From a checkpoint of a small transformer trained on Wikipedia.
Training: a variant of SOAP for these matrices, 129M tokens, 2014 steps.
Each number is 128 + 24 x the weight over its row's rms, rounded and kept within 0 to 255. Layers, rows and columns count from 0. Numbers have three digits each. The size before them is the row's rms in percent of the matrix's.

# layer 7 MLP up, 640x224, rms 0.1, rows 137-168, columns 0-223
103:114168140131169138107131101132175149141133155084161149118172151124110144095142126167128124158127120100065097109120153138089102111124151159121135114132129115120132147142101094091170131090135166140154130099117118116117108131145122113164131121155189108140152125130123132126167143178094126113127117099133108133136126152106099120153124124132124041154121147150121140148119129136101093176114163161137124106126104134127121155107113085087140113166132082125137096109133160144153163156097174113076129126115114151141140119130122135138083152131120133122100112129134156118099117152098140127122096138106079167182102143115096110134158101121080130127126154104103133143162162105120183141124
097:115139141160151162092140160120120112123131129086116067137144135124146085137113098156166111133154157142133146139126190119124136105087113121175099128140105163173113182134137146123133112136111169139139168084166156141105106109128156156155173131147121131100158146105108177097117122131122108138146126129182143156137156133128110122122086129128130154111082135108112137139132150138157144114135082148138149126115114152135110134166122144114114151068093127119121176112109134120147153124151112130127107117132201101158113113145138151171141131145110116164126107129135104127141133142090117139161119122129146081174162146147132150163128133107119116128172131160060168121105095124140102108088
095:089119130179127123103141136084109136107113110116120147177137152140105111156162070138113124118165124135116143067121112147112130075137111121115112139116122144094124149110153141164103183112131161120122101120142159092144116126083096139139102069134122158130144121132130136111168129129154111059132159093147127126095112121128144135100109100171128179093131150140162110097117112140103116190137141166150118116154121144136092174113117103162148152144128152094128100128131119130153153146145120174103160140138137133117133128124098100163157134160111101130150115125122131135157126109103138095134125122080108169165148093143158118135129106141088129187117140139171152148139093136136108090105
097:131091105139108097184153133103137150117144151102156121081121144112120155151132133150154153088122131142118100186131105128118133151134104134159144129087117150145133100176125111113140136123114160145137105140141162153165169183136106112074128128123114125134145139141125162153119084116141153144139116118150144121140137148083145117142131097148166134088139136117082134155152116121121131116153153142092081101107126119152152105110123171165137137167099139121154098167137143089128131162119183124182115104110108156102135143151095156155135152108136127143117152146152093141154180123156118127166145156059084153136139125126135168166129085130131104150156136103089141148113163121132093108142
102:108155162127142170103123107140114112174153131130131160162116098085138171135086165087106103101098142122098150086133140073162113113134158110158125165100081126110139102122100140073107128095119159117149120092115112138139105115120170131137130137150151131132121186152098130114174172123091130118115123124139167141142090119087136125080120132154139129113138109111131126135130133127114109111125101129113116126135136160130118115125097127142130107156136126104108141135078085142100120115122143144177148121154152148112151160175156123121071123160102157121141146097136159120120077149199137139129091109088158170106101104141131134132115135090098160131129154110136155120138111159163120107096
093:116126138125136139138112167102162140099088149116134119135121142093091155117079091102123079111128164100139127099134135114153113138066133126136108155105122137132125111146128131138112121148107090113167125165107130106133113114140153140129122111218118127116148142150122123133079119062102102084096168112145101089170124144123124117117124117135110168101094171137143132147086112113127137162139135121095145128112087156157118092134128118124099111123129079099121139141154137096153187138147130135130142111145133163166120155119114122139164098129145127115102171155138162116077105122138107143095128140152148136110127126125144100118134115165168080084089115180118106154117180109128134139124
096:101112098106140142115152145152124165131102096139159177118118144135121088129086123162150140123154124187106113075128169136134115132128115103103111104137123113147119108151124141141133134107100122150107151119164144121076117149123146119116120109140093121105121141128119163119117133149104127135123139126136155109143136118133124114131094132112127139122148101143163138141116101116102120163097144172100101132131158167153168158073189126145148118122143120128136111115151097123125155119072106112111163105076115176093123103135098185128115147131137134131127157121167097130179126164138066132174068139142182200116087117133108090107136082120121152155142132167131127105140132126098124117117
107:122166122131137113134121135155099121104142077157089139143115156127131114119113162183129134110127125081089161136102170144112150129161135128141149129136163106167153140137096124152109114109155152158116124109145116092065155124108176157139149166133139080148092180138126116163128112160133138086114125095109135137135184090108111120088112182111168131134141091161133129133176167103128139133153149154127121131105132122126166136145173105174114110139134152093142138135142132157080156142148134136118102152167081106082084093108118111156139110122156122119145127157107116145140101108146138167161143098104133169129134113126128171110139139150157127091160112135112128127116152112099132144140
103:118162119143074104130123112119114134123122132139123132097121148136131159104140140113065129130103121156153118131129155127127147118155149120118141125115126126077104172151127132122156139161116129120150136145133116168134159103123154146142143136103133086118108124055145122153172134136149166105109134143072108117092108157115141123121089130129134140168115163165132065106138126125103120101119139152153145152107114167158112115142143158108136093137135108196155110111128138154178081162108108085161134065115109128135130160162151090121123157083109111105144141098155122120146144122114146141125167126100129104089119144123164193130140117119127089098178119122153112091119123151129171117166
100:077113126145161141090156118160118114136088150105138128091085171098082141148137107141163093104160102149078089125146104138088106122113132139116146167113158142138148116146117142123139155120159121099174134176136144112108100196140122130153114147077167111169104097151129117154108143152115104123090108172161147125102105123114113165155164140124145160146137120136155146101122133097095110108101169168167111111099137094146127114087153138152108137131132105160156088127107148163126140100129107139154130106148092146122148091136097146117101151110123098158130102085132111124134146140151123136116084134096114158127132133092138160126119106145136142190128125158154140129121150123146163124127
106:131133112143188146137118134148137151162132124182136153116151134100147130149135127125133125096135168133148153158146165120118118168134132161123144144079145130162113131153138130134100114123123093160138125128162065124083097079129137135147122144101141118131148134124120136170119120090136114153140135110142142117131148111137140151121105102073122155218115137149110155107144081131111133139130104139120146149146082155161149137124141145144125121140090153111135125095098071132133148106148155129105152160170130145124092088142094138136114132127152160129150103149136134184129136155110145088077114114133114120132120138139109201146111151154119087156116161111112092146148072120117149155182
100:130121134164085116135150139120151140114130096105126088149110162127119138118121111129117098117118107152148147160114097115146155148112121088152057118118126134164140155088140116128135153081106144168127113172119102107137110169158105109112121143113129074158179145170161145137121142106105145118171122086083144120105144136119100137140136182097142131142084133151144150094144127142107129139112160152122085127104164128110116138099085091139126123125103114127092118111075130123121148070111115179156161137125171119156159137116173109131132116136105149096122090160107126087146112088169125117134132157156159153140112160107150115081115157130127132166127107111134107089106139116149151110107
091:128092137158123081099114083085146130129135132161125119066084128146108132142131173185105113162197143095134146112131106139114136128105122122115072132124105142168168158121131130158091162177120149096131117110134159147128112161104148150136098122126115122120129118131150118137128101130128158121155119122114119113130117130128100121125145175111090121119125163169122098142083164145157140175093139138195162148166156115137145118116129150127119090126116156131087136064138120156123096133117133109126143168155130103133112151122126132173122144107129142102140100145146113102126144158076094124097103153129120069144119097164153109127135135141124122084089103130166123137161104143127122109131
097:150151164143102092145151158115126126110136116083153116165124136144117122108112163097152124167119126128184134113166125169161139098170161102114113166117136150072138148122131131141119144097117158122102144164102112131142143125155101156081136168139102066132127127107146156125115128146088088152126138161099113101156146109080149126145153070088179176180156141153136118118147107115078113159175154138147143133092121114115088115114134117192138107149136137143115098106136128155109150117124091144144153126097091127136110132144110121168141117133149107106131158144135109149090104140125160125125124113074136096102121092133150139141107102107103142116145137145148103134152140157118125104124
101:117117099112094179124121114102153121140108144136093150132138078119128122140103173117117169101147133168111088158079142139107145170156155103153130118091113167114112161115143128109131156120093123148126099172117148103142097127130121109126084121077135123125108164089152109094119168134117116150121126117143144122161103148121129121150169131102130124082158130138145115098134148174047113165153119090128155144152102174125158097180085113107110112112114170130131162120137125156131138109153130102140136109122151155148144150132133103102097123129177125120128136100153120101111093129127148155139091156166130160194115116155126150119144084158105118137171139126131104121111108123131102109130
099:124103110141131144095171131136109097101109153157115106125140112125140115088132079130148104128173119120165126127132124160124132135152129148119117099104167097140158112136141107157113124131135111118140109112040114115084150170128132126078137095188133131122149119138119132122121124124106130140160125109094138140097101172090136126140135154113127152156111133157105088150134112092153143147102156119153150124137117107177118150071132141158136130099139164102123129105151155142154114127097165143069174141132170131113116117110116132163140128179137164163096132121177111138132119137141160087137109155131136140105092095171114156119117066127114128083135117078114158110134116159121159154102
110:121103109174151139071135144153122066155147119140118144143136173117146131103188115080130134173108125117103150118159109110127122134153110124132130123148127153134138111149117126117109093165091148176168148148158131159130076124102184146182138123141139101162087148126082130121139136173142142082127082137166125149103133097133113100136124126100127145145110139107138148100133129136129167127107124157138094123139125105130120095106128104114129160158138127109131175109154116122101087138141126152191111114082113114085114156146143105126113145161137123099171117126154147128155122150140134089130143166082129118140088097072081141110145149139144127097130131137112101142162145091146133117133
102:179115126136148167158128127077143125141158146110153146163157148163110143095122120144128079101136115122159112144140106134129134133114170126118086138148125192152103115136113073142097084108140105125099099151128092110103127127154087115145136114178121108104125108111151131149091124149138136143137078173145153123100096138143160102100158119156124114107124122141168157116112085118114138111158148123122125091093170145127167142114120146129118125109099143111120148096161148127081140173105118129169152102094139147199074102122083075174120106102124123148117092131129117129111141142086175115128118121119112143118125134155144111149124150112157108108148104141159152130143113129144125143162
104:106109193140144132140138109074150099164139080132117156139114134137125142137182133121107100119125128083114126129153111088163131190141136113102145144107102135124142156146139107133129076127127137156184122136117141129113114129142101120126127168117113125162175126092130120161108174162174121170138128163128137157167093104109123143140138082141117112080122130120141151135106162096132160135122107152158106154137103116085110147163177142167134160114102100139169142133135131161113126109104136081152155116130132153109134132125132159101098110123121125129139164100125095115143126128089095129120102117098073062164084148143101151128082134131164141105139118128123120144145168136147114134125
095:140136102154080121138117120135079139123133132124109115139119151139128090163080160159085122148109144164114148128142163114136155129129156144120087136130111152126147145090115125117135143160120141151138131135136139148148145099146110117146172144111125085185146111151098125114162130133127123072175151127149126118116152124107143102086120099142148146172115129164180151112155118110170156117158137123170138125144132139141089132088084081133120121136105121089146107136156116149120171090123153103173117098143142139132133133128143114110133168153110077110175108103103138161146104138182092161154148137146114153148115092118104096107137087111132105147123092150137171139122184152163160143101
101:144162153109119103146083138089122119114128138130123149125113176200134161170145091139139121118158131123126108109152122151103161168143143126152135070128145116149095098147136115120158152113127124129135120112128089162168101099122120128136138129162143145152122127169130116118129145051156125137151094158161138153113102095139148129165094101103123117105112155156129130110114142149098158147141113080094157130153127149128119150130095132084122100143136138143107144121119116093131159141123156117162120107099130189089105180141123100159108157111107111114100153118105140137141116106121075132144115149156099144140113128095159107158099093097168160122092110129099145103130093068141161128149
098:127107087150131166139163132126139122137152092105119147127125084112126153113124125107112113173119055100127114139138098195107137118151110111099109123122161119156142126168110153180132131161110145137132107115143129145158134142134130148112152099099083115098128143096084119171146140158128134114094135082143150181120136092122100150115100174145107131100088127119103173148132126117129126127159154147118150178152143141185124159158126160158133129131141110101165155109093145143125170126127130167159110132110170133137145166086148105130123140126121158133119117105133163084110148098120129083102103124075139143131130142091110099115147141152167113121110082075135136122123130130115134124168
098:078161082128089092081149181134132167119106102149129127121129157178160182104118171142171106130143120151150125098133085136158115109113054157102138136102137108127164155094138133159154124086115173148165142150108080153096139123132093116112162114130156119108142145107115084128140119136176134102109120142098128121124122135153126135090121122186157119115147108121128123129147149141107122171153138146161084134162152125145145143150116135120119089120115160113161175153082102134157137156123130122130094119135138142123143113112086108118136145158161115142123154115137139110161121110155142147109127091174113152125090147108130092110106112097120126143093111152101115102139113151111113111138
099:171116141134131149120135125119148132136162139144096123139100125123099164150142106118114174127134145074115123114131110148162148078136154138110101140089113136101139138109086131095159145142095109160134108113153097146134143181132120081148172146128108132125119162143133131123143134127098132155163115109144075168116141182146175120140131100126117122121157140148117086073081110105149139105157108159128146129103125163126139121100136128112101142117134102128188089140154096179112153172105095140150112121137130115149098098130126105129144146143090171104150123167123093119148146132070172115130121105145152128138121074161127125194135126140119109105139125112095106138113123073168123141135
105:108125115067096114140144146158107090134100143127145146128176157142131131140137143119133113106188107114167102136107106163132128168128181109163137155112130142132180151150067119110137116139110130101132115156103139142149087138191141105163145112136123103170120190165092095154104115137119135133120157064120132161152110100166110133106146176091122094103128145154100155120140135115138136136115129155152159137118141127090155096071133125104134103147124119122153098110109171148130129096128108141096129158086149164150130172132105161158137135111120127172127155136152137147125116127130161110121126165125105127102138096144110149101113106137130150124118128130141133127156111112138158158068
105:080119140122135156123118102125194160128108135123096140134135155136136122128116133162158159157154155124135132145121188150091140149152126116137120138119111145132113111162098080160161139129148096156137125125077148111147147062139108097105168122075111089145135128130141131145171114107128137144122141133118145133128110124096073116134091138111139120116147173152122132135115106185124102145139149140138106143115149137139142120090140146136098143199132155144099102093139167101150178112135142102120111153111140179135125073127108124124121091149124118152126152153094147133112123092084068104135090123136158169120131156113136121149130126166159141160148129117122189124108137132143099105161
110:084117128145119148107120132118107147122149090105124149120121114103097136144118093139097125134150111131149112116141133175120111146138098144135173177115120137097129134119132104129140117130148145134163115137138094171104137096097139110163153115161162110129115138081135137132146119087170106111114057159131138143151133062132159087159167089168110103124127157119169094138081130142136101110133134086147142138173114102157155109139166146140129152159151110164124129126125086120096139108176127137127119079102110093082155134177125102175167135115125149135128126088130163122141132144083164130124127151091153146149151082128143159155143118138117119112135160118126159078127112151150135119097
093:122172115116142126119159167115134098128165122121142133101120108139129105143137202131097143102121136125145138134127143148104128136116139150147104112113105101174153123106125061109174143169111114125106161138112095125105113121093139084099155143129068158162141157104140112123129099078154180137098096148103079107145108099130145143163148101108125165131123143118137123148119174147136130135119156111141144104161166158123134131159164148117177134079124088103163107162139142134159074123139103170133137165147150127156102124140092091157130129108176175144136127098127146106107126127124121150148151122099112124081117137141118148087129108192117164133150128113127117115124124126133114117107
104:147136154125084110165098103147150124130171069125115112125115150140095146104111132146167162145129152132160141103131124111136134114121161127117124097123135139107136115131127095141097119104129124149138138138175153134146137173120152112121088136140153153158141131176135112104082147108122124148139117131144145122130156150082130096071158124129140134124168110149148125092101068135109131115112132114098122130152174117122114158086122095161078126141171144181099143148117106113093095076091095145168143087135127123095139128157146141108122143110120116115118154142130083133178115141110149131102122101122117140131093095146136102152095176084095070164172131088122126138149118155155119144144
093:174111114130119105145142104094125113155121111132137097137139157141087124166127088112100123138107118118156122100146140140145140145097117129165135139119126107118115168134151159159118140113138116126095109125153139161105147128124145147169155129125104134178103122109114130121142127114094056152170142163129137124132120058128103131086098104097108130118124162087128146125119145150133101164103155081161116099140159160168136118090109177131133104129160152109127120145132103160107111124107138135128118115068077090137146141136169153117111169154122156095162079131144192144139099175136115129145119161133128150124129175126143103186109123105124101102105123120138106130143164129129105077126
096:141105135097153129135110093107157107105155173095150115113142136138108123121126153085122157172111095173095116161174132116124135149152145185124080122092156080126108141114135139170101143088094160144159113110132170091126145137149140127129112125147131111160159124116128134121179096097137075137124133119116134128130156167163140156135154133106139176140148136104108096097109098117104145136137131079134116136131137097156104141117119097159143160125109125133106136129151156133160141145137151136117170114084156098106119147134132070157137118106076146103093128115208104144108125103122093108102153141138156131074122126148133156146130137112152102138180113126132102133085140115133139112114
095:161106147162154122146119097125144156149142118121118134137132130089091136082156109130110120158150166122132102149165082122120127120149147094114147094124145141170124142131130162122084130161090118136118123147137149153146115132110134130193170149139106104101112122143153045101095122190121128116091144138110101112108130075129112077111129112135159110168156127144139177100092097128182158094142134130143113131129162118141131117138123121114158100114145107073167142139111075139089112110108138114151143140150121077108134142092099134128123176153115149124123136103161109125131121147112088165152135150146089120160130109124101170095116143145113112147110131120108150129107143144165150152145
# layer 7 MLP down (transposed), 640x224, rms 0.1, rows 137-167, columns 0-223
101:138164108152106122111138121118094145183095138118158117130139130139130113163155140091180086133160149111096145166157131124106154103124135089117160126160137140134144103132098113154113092161165135104139121123164103105110150129188106143105122181191139113158106113148169134114131117112103156146138104099126105140126114142071135154112127098065149111124125130155115147126129157137139140148145148148107160094092145177111160143136139133131151092146149149125126120142159143128128122184105084151089106134159102125126126104089138115152135135089140112159114100100117140106108110147100142103101156134164128135182111141132105076082144120096095117098146163113135127155163117133133125114101
097:149093109123163153118151191128155118106169162110137161117074083174125136080128144139095113115094139097150158118146127145163130122131123141116135114134109132139106126121142116156123110158125175133139143162112077102146131165111126203117168084108151149121115130114137122128144137114125126098090118208104139136064095126062124114109119159109141096122138139155141137133124106102191131148124129124126169147113151102115107126123146106166102141127162074115143114152082120141096143151078089150112098122126128113101108134136164157110137152124133112165087106099132126101112147136149128129125133127099114102129122128130098123121143110086133118114106115123144119101150122090109161129132
099:105109130114074122131122169166158102112145102118117144120129129139136155158106081119087119127105144130142136159153153175111145140128113169140125080116109122107158126102110141124148127144171141111153145142157133102093152091097101147116145137107136168085114101137134112120103117157102145113169159169124104127123104118134104145124120098145125119148159103136111095168167065123120135129117094154114131134186130155135146150169106123116175181139144152120107102128088137142143118177122124145161172148095113102139122138120125102159134117141125127145111083133114153126146148119115142119166107084149155104140148150135161131139139183116155133096161090145160183138120164118069122172127
080:161147125109164130123140164141118131113100123139139125147090103096131136128147102065122124122068089122135164090134127089132125134123147117123073160168129129134140125109106110134112127122145103143144138116158093107127104125117096082164105106123112190147165146094131141117161123166127149095072113125121092086127126184121099140075129145159112129125134144163125123114126161096134180115149112104116188095129117125159084138136107176095156145159131126149136112153149117139125084105141099163183165098102115116124121080104131157102147148138117149129170156130108126121109140143146151141094132110132142153152121152116133149101156123112137170137108135144109095147090113138113164156115
100:106084125119108144127123141140117108155103134149109079136131151113106082106141075101157150141143185140087116185107148164136166130119135109141142164114135152140094071174109149097160128123135124113094168106146121128153122109150114100117099130123113115166132153157120110096122150120168134102092115138133131155104127146118153096106126126178126154121095106097095119125114143098146152121125151155165111163113146110118124144140116095097121106122120145117137107120138199130121119103112143132088138134119106107109088115148202109133136117149144162157151137130119153130111108112140139138119120115140130125104127148148094105099135099143071145141079113112141167102113106107151053176148
092:172135111110122120115138154120102168109127100125125107128143108166118111179109113143154148131113110127131163159136122154142143177185087126084101089117175151118109184136141127138161124093136138125125127121126172138154113147134123110135126115105141202142113166117110132122161146106136160153142074124095172138108105119129118110124139082111110132081136131080106107139135144151122133129181110185131146127145119098117157153127183179131150142161147130160097093095132141121100073142149133109114082146140133088131127132132149129085125098129134139121134125145164129163125126148126092093119125177117103139114129167111111156153105120114151137153121149104159125077145120118092150117114
103:113118115104121130138109107088178143099106143173125140116144102123126165093144158121159152115160123121099130142140127158082114113112136154130150122163148143159191112129116120115098117107129155138124152133113102121096132138112209096172156111099128112137100111083123134142163111077172124126178179137142135158149142131124135154136088155121100125119111106074112087115195140141121146167114116120128142150140138148117146108109116135095105125106147115113102173191111166088132127128151134135130095178138133140111137087086128146133126100138134138155147103121091093139166118102142117136099103164137112098153134117100175123127088147127132158126108147125133125149102148116146093119122
101:162165139154162145092076109124111166084140154127088135112147116104123104129121118132164143063151135129105141102177088125087114119135131129129091150083125153112142121135127168093130143146154096131175135125091092114155096150135158140129113102121109178105131144130180150098120151125119126108138110133102125123137097148152137108112138169150104147123083129162126127141136102126171153104103132166096115139150166102071148148168123139071138103140161135126122153182106105137134119140114123119154096122158109136124093188155135162123123084117119128119094120083159102118118134127150135132154157100141104141147132098123137138133123106168076107114123127118115106091158158135132135107153
104:138126134141091133160159054183158089122136139078121133118101155132115159105134106134096134112124128123147116111090100123164170156132123139162139095125136165120151110145122090110140146118108071140098104105127159162118123104143084129114121141126092144078086117132090113117103149102134137180065111133135093130166129148145154137072109123122142104132112108108108099146161120145110113149132108108082145161167105109121148132132127124118146112186118138151093114139121109133093105109166129156137134123117145116111146133164152156156123154144114115172135134111126076118134119172124139126112171168069170124145124129151153184139136142161147124135159119136131145136123143121092125127150
098:100107142148157064120090128106108123118133110130116145106142106132135116146130108208130134174105129061153132115120153122109130149113112139133125136103165164118143114083115132151120130157141102151085138102144099107119144105124156111148102076115120130149081153151134116129123110128117094144151155111138144148145134118157110117098161121107122119102087161118128126125176167124119126164165117122121112177153140091101122104136195130123119130153087149124138093125136155140121152109142087156118141150093156145105123134107151085160071147140113110172135108128066147167105138157079131119103162123167149110122133131140134105147126153126130141122128112109193146082113125136112102134110
103:150106148138099088148168095122123169133092110147093086144112134105176145102132114092134189128111118131124146116086106102141173118126146105126138144145148165127099155151138133140108118162119163109144124125089131128111167112114101126119120124154124161094137094105115102128114127130137108156123127091148132128101143131168153176084095123108116131147133165147092112109116116125128136130116104133109125148100139132102157107103177131126128098105117135139193126142167150148117138114130146117156138136160125140120115113133124117136146123111149083123129150156079134086113180125187153093101138108151116094079056119091112136101148118122171090116076126103123102077138119159133135086112
102:131104150110118134163155116128095139138142147129125092117108109146153156156141126070125116139114128157163126127126101084152122117116177140137119165162124130158153091075135147130105100135145108144159207136149122132143152094121101117114142091151169122144177139121080116132086096129137160067090181129117116111111135135120123119158142113102099147068108123095075159125130120117126148156165170134112147099104121109147094130132157114156126127127131153105150110133153129126127146151136165146147136106159132126122111126142088131138118112100161171142109116159114146130165156100124134164133090123167150127108145086139119097109180135126147119098129160144088121147148156111103097182123
094:123123147135156178146107095148142150123135150128151118137139113159104127134151112103140063102086115145118128100131166136151133152118117113147144118106131110171095145191129154081125110149139084144146107120095103165148101091133102114130089113167116133143120107102119087174136140095138126115096136113133144113094113116112128111124146153125111111131133146091091143122121135083075106121131158164146119135118127145124076131101104157107128108132125130161094182116132153147101145088156119141138122117133065123129118132159145136094138110184147147116162124182159150113146090062101107104156106149124116128122132162105148127176166086120123181150114136106120135159117147115140105115143
105:131091115127176152117114088147134095122140110112146150137122148113145162157127131130119143168138134155133120077117122103128123075161156106147126113124118140203124115129115140153145150111159128141067115119134155126150163130148132136123138139085136132134121135158125115120121119136155115092085103182141115082084079161103121087136155162148106148141142129110122097130164113093107134130126161129113191167132140164134170130178168136156145069157149101085145129121202124144126122131122154128107063109134144138137133111147096100085139135112116141106150119127142127150128128140156136118115145132095156171130140140089123108134150082159140127134102140130112132137175142128085132139138
097:135143141119188139079158119152125102131149131135121108089157124103126108125153124141159158145152163135117121162140118132133173113105173140132152116134127124138111051151140085152129126122170118093111144146118159125105107119129149080145128139173169165121124097125109127113139119155134096141127141149155138163126147107105139124162140137109114124149136130115144141110104146063134142148131080165102151184100089092150119095105137132131172119113121134122107168151122139126165160139130120159122134110108130163122124118139119122113147088143095111143147141131161112166091181158082119118073143153117130143197155140099131124099130186114110152177131120117119119133130128121137150078157
105:127085117089124102115129113164170127100130161163145163101142145157094150160121167152118149145154141131113131093088120103156131117118124104126172164106094140126115078163114145098108147129145133124122135089109121112125103137141108118141177098155108139098165110116112099149112128120099109127101144094170121148132163105124152162159138124097156135093146101173113123116163108143105110138117137108118154127110135129171171113141098117146152166143085124115112148066068137135149105087138119131120090109148131151109141122148138111115150143146095117145172170119143106143114130155133124133150129110127122118200123110126095099119139119123059140128152174106110151135099073111148111147098
102:115088104126133130125114105114105113135135140115107157128147127085136119096168112096095125122195115144072106131110120129107095164178095134134162119123135129157129112153152132137167110151127125100156139146137146090181117130171106131102127136120121091138127127139143152139093112130121152136147151137117121132128108108131134154187129159132138158149097118146142079103166089111102154129149121117110098145108112115129147130090145150134121142102135124120117197143133133063159128146131066150132148102129156094128110167123146115115161135157150131126134084149130085143108175108136136102095133159128128123116082139097093139112098124161138129155157159110134126083159127106192131120062
097:168095066168124148155112127105110118125104129103114149143118153169138120131079173109150094150143105144108101109123149153149109133144145123109104136120164106166150168120145165134145112111151126116154109156119084105066092112133123111169141074136148152140124124152131130131114112124113155131137138195102149126144074157178109103139116118158152117114137129070146171156110095154136165135116138145170119132121140188107154136142106158142153147115155103144106166146123105120157151103124131107147165133095128126175184147130094145149104145116161138097118137119103145116155154109127161130147137146109135120114092134118150101141104128094108117177118117141141121106144091140097145137098
102:110166136117134090174128132167138131120152114081137111123136121088139142137136118129144119082123156122123120135198130162156093103123089170118113136121145137142084158113140138112106128134117121143121159107165136164112146128124128152155110087118126083122136084149099151089160128118114179095134104127140144132150141125132105130068147082122144119098151113188034103092082127111090096139153160104104156161101144127113138103113132146150137174131132132123162118112146137090092134146120187135130126147088111169176109099156133167139123145143125106127109111106107168125098116115133093131101122124127109132142134111114119142149138141084148126104121142151118127120161131121103116164124
101:128161146122126068158127144086140152087105134123114163120155100075103126084138083156126171117129093157131091113129141125171084123154138157140152136142127135132132163082107110124101120162103151137137133118099154152147096114140140136173089145082132062128151107131104103130119138192140096120180162159117119128151144139111095119100111158115117113157154152150110158156130128111142146164170114167125118105148110126072121104188091148121155171125116121149109099148133135134115124179134146137121130140149133146171120134101127126079147104122129132110117131137130107167080158138169124133125115126128157143093145152123156136106140138132165140131123136144144124095127146098132170107133
106:107160167115142121121111121111092151129114178212094156149132079123121124146132142152157165164120155156154137109096122184127138143095104104147134131144134128126128125102127122117112088121157134139118099118170207139148129115085119109166093135136153140156157152144161155125135110135108136157123107113093118094126123169116122167115104121119136115084085168118120085120140149153162142099118118150124145146160063130113132097094165164145169144138149141123135143095140122095153112151165102129114132104121148109102150125081157157124107141118126112130118095152170141116104167089127118116155133094136129131131126138145090144168134098174137141110137134148113115140136104095109168134125
100:109131184094142102162121125105089137131122119099103122137173145150108113136113192151102133097138135164131161152131106123123148159109131131113132141129109128092105086124139100100115100137154102087146135156143119130088128132151129087121153116104117122121110155144209138150123114083137146161126116138135098113099152126080159106111138127139105143082149152155167136133100113142131149119143103129135125132133146065093118092101125191106133127124128130147115144120139084136124093124091118124115113150100151107117119131155105171125172138116169094128155123109081086139161148143176117093123133124112077154110106127160077140137120102114117110139123140146151145104141080176122155139098
103:158115147167078143109138129168139110134165116100136108110123152159144112107127117121115121123126098114091136179125126118104143165071119143171131163126160099154154105130101113133057145121077136147130160128139112118145113081140103148114083129110114115129089121122103096121120131154165133156187116106165125120150145144118075135093111130121149134108185113110117103147137168116087179107123109136108167151093128134143152116167146098126149138159134100165157122124163177113155144106131137169099131144138155089107125150159136149136117157084166140132131153135110161136090152098141152123091134145149120087122134119166151129154142112139129124138070102140124117107106106119140147143131
093:109105165130103107134112171095101136165117135119203152102144112134159115127144160104147084152133111134110155149115085091080148127140128160147163178154171100090138120131118138114126122188164122077166136165087107137167091138109136107140114150125163116098144157131164092139104144126106146116155145141117127090154114098115131123112123142122085124112113100137114132121140119153157137160160122128136139115113148119157143115129125156187121128146114104159152134159125133090141159166127179136119139140145133077115119130135142155139140128118163136127131124089133145155112169093099125110145149177079142141125098141137115110080111152124116134123124115161158135116113138083145085096167
110:100161148092096129141152102096116134102137134096124154131143150144108136136130103119110129108156106099149134103104124132160096110147140106181094174112163110181114111142157117161117108098082106129090120166149141116138105105161146169151119095124149180102089114143159118147160098123102122141149120127098139151139145134112131122134123129116138116152110094132110128121166129123156109149106113130111161115163137136122139140133147104123131119106095080146098113074082129117164108119139100179071109168048154154147123088137131165142159178142127125140156130118093146118097146153137150118151144123114152137135163133164158123104149139102093126082087120100111133088130156155121129137146
099:145147084127133114120092131094101132134128115093095126112159128113098141116126139074119152167132136137125129148112113160118174103153139107141109116119124111101130064152135114194076101115185135138116102128136160106136110130148110155103126144111132132122108079118175159151130133120136076084092085146156150115116168133131099159180129091116145137117156161163173126114137169094137109097100102180138084139139150096127131163097180138147113098130125114137107133152150116160134101125085177138112157134114110118131115085148125134111152141132163095145121154122085118099116111114128099110109113115138122138140119147096115109164131142132152127155154097142103087143157120138107142152140
107:136098138118117168142143142135129138170166094114110106130171148149144129120153124121127125123090073121071126148158139122132123076134122108170140148131087082134127101109145139138109118149082129105152116113166140133119127107108107158135146136098146093152120082132155106144165122175129141113135146110121129136171106120156158121117137096135169146095121157103112086119142153087137127131138112159152096106140088114136130096163117090122148129104139133169149123095113185158118097157092154149140145128088085131173155118126094123124152149073166155115122103146141149132121144151171104096153112151123131146129170138088127156129186122138111113143140119070124165093117135168128133124123
096:128129144168113146112101131120120109130097170127139122125099152120157128115107175130108113122130167113150129160113132103138156125094120111115123102151119089092121149096137111095150132125124156152093136084146120149090115125120126114124168139133180108129118120136081083123171112126086146131136123145151136161088184105115094124153120080105092118134123158152116131080137148102111119165141120158108104134161127141103121148133083202086185156137134125099144113116139133131125144122159157083114102112159079153129126124136161116140099097124135140084101183123116085070119139142136140080157132093136132134137101137177141141111111111113096127107142148142168145151130160136131160121098
107:148146119154110116153123138091110133085130095163129122108160175137136092116097105146115121099137120156114158132144107075096163113152147114167117121115061119105141143126086113092146154176133147146079128135125151135127116146132159128159164158101148121129117153096112154143151144137114120107126187151093104144132179142153154113164105105126152107139151125078151090136129098104136137111122125118202157126107122145129148103139092115075125121100092107090136095095105107133130091145109170125112111137132119118091082195112106128119118092133125120125094111160119106121132123146176137112168090088126138119135110118147114175107118101114102126146146140128146102117121130150124115124157
097:149119125113137131099185100157086123122105108144118112121145171132118081132128120139181127144164114145115091145100158132133082176156138132179106121134126118162129115144125132129154130119138116166140149104092147150107112116108148145142132109130099088176149111128167193125108124125141128166095157116178147178145098154171133143108146126098123144124124174094149137155136147133112118163136103121090125162113130149139145143154137149108114108126156127143127120102113148123111120131118074145169161134095098123168100114165156143105110177134128136078148095176166149139145130141154146162156121075090137111130078120122145128145127105117146146118123074096110145128115150157126121120160
096:137174160138164109106120148135090095174167131151097136098162127128114111119160093156147151130174176113110116106130153130123132133087079129148160156138139128155123116145089168166136111114123114134106138082143103146192110141121124130124075124140166143103095141181137136156133133136125086132134117106097106121090157147102087132128109104104132067141113106139116110136089107126141137098080141116150114140093149122118130135146128090109108108117155123107161152108119118127160138120131133130141092138114131105105063124138071124183125086160119137132072145104114128149082149129115130161151162139122106127143114102108089100143121117120146104122149082110113156147135120124113090126116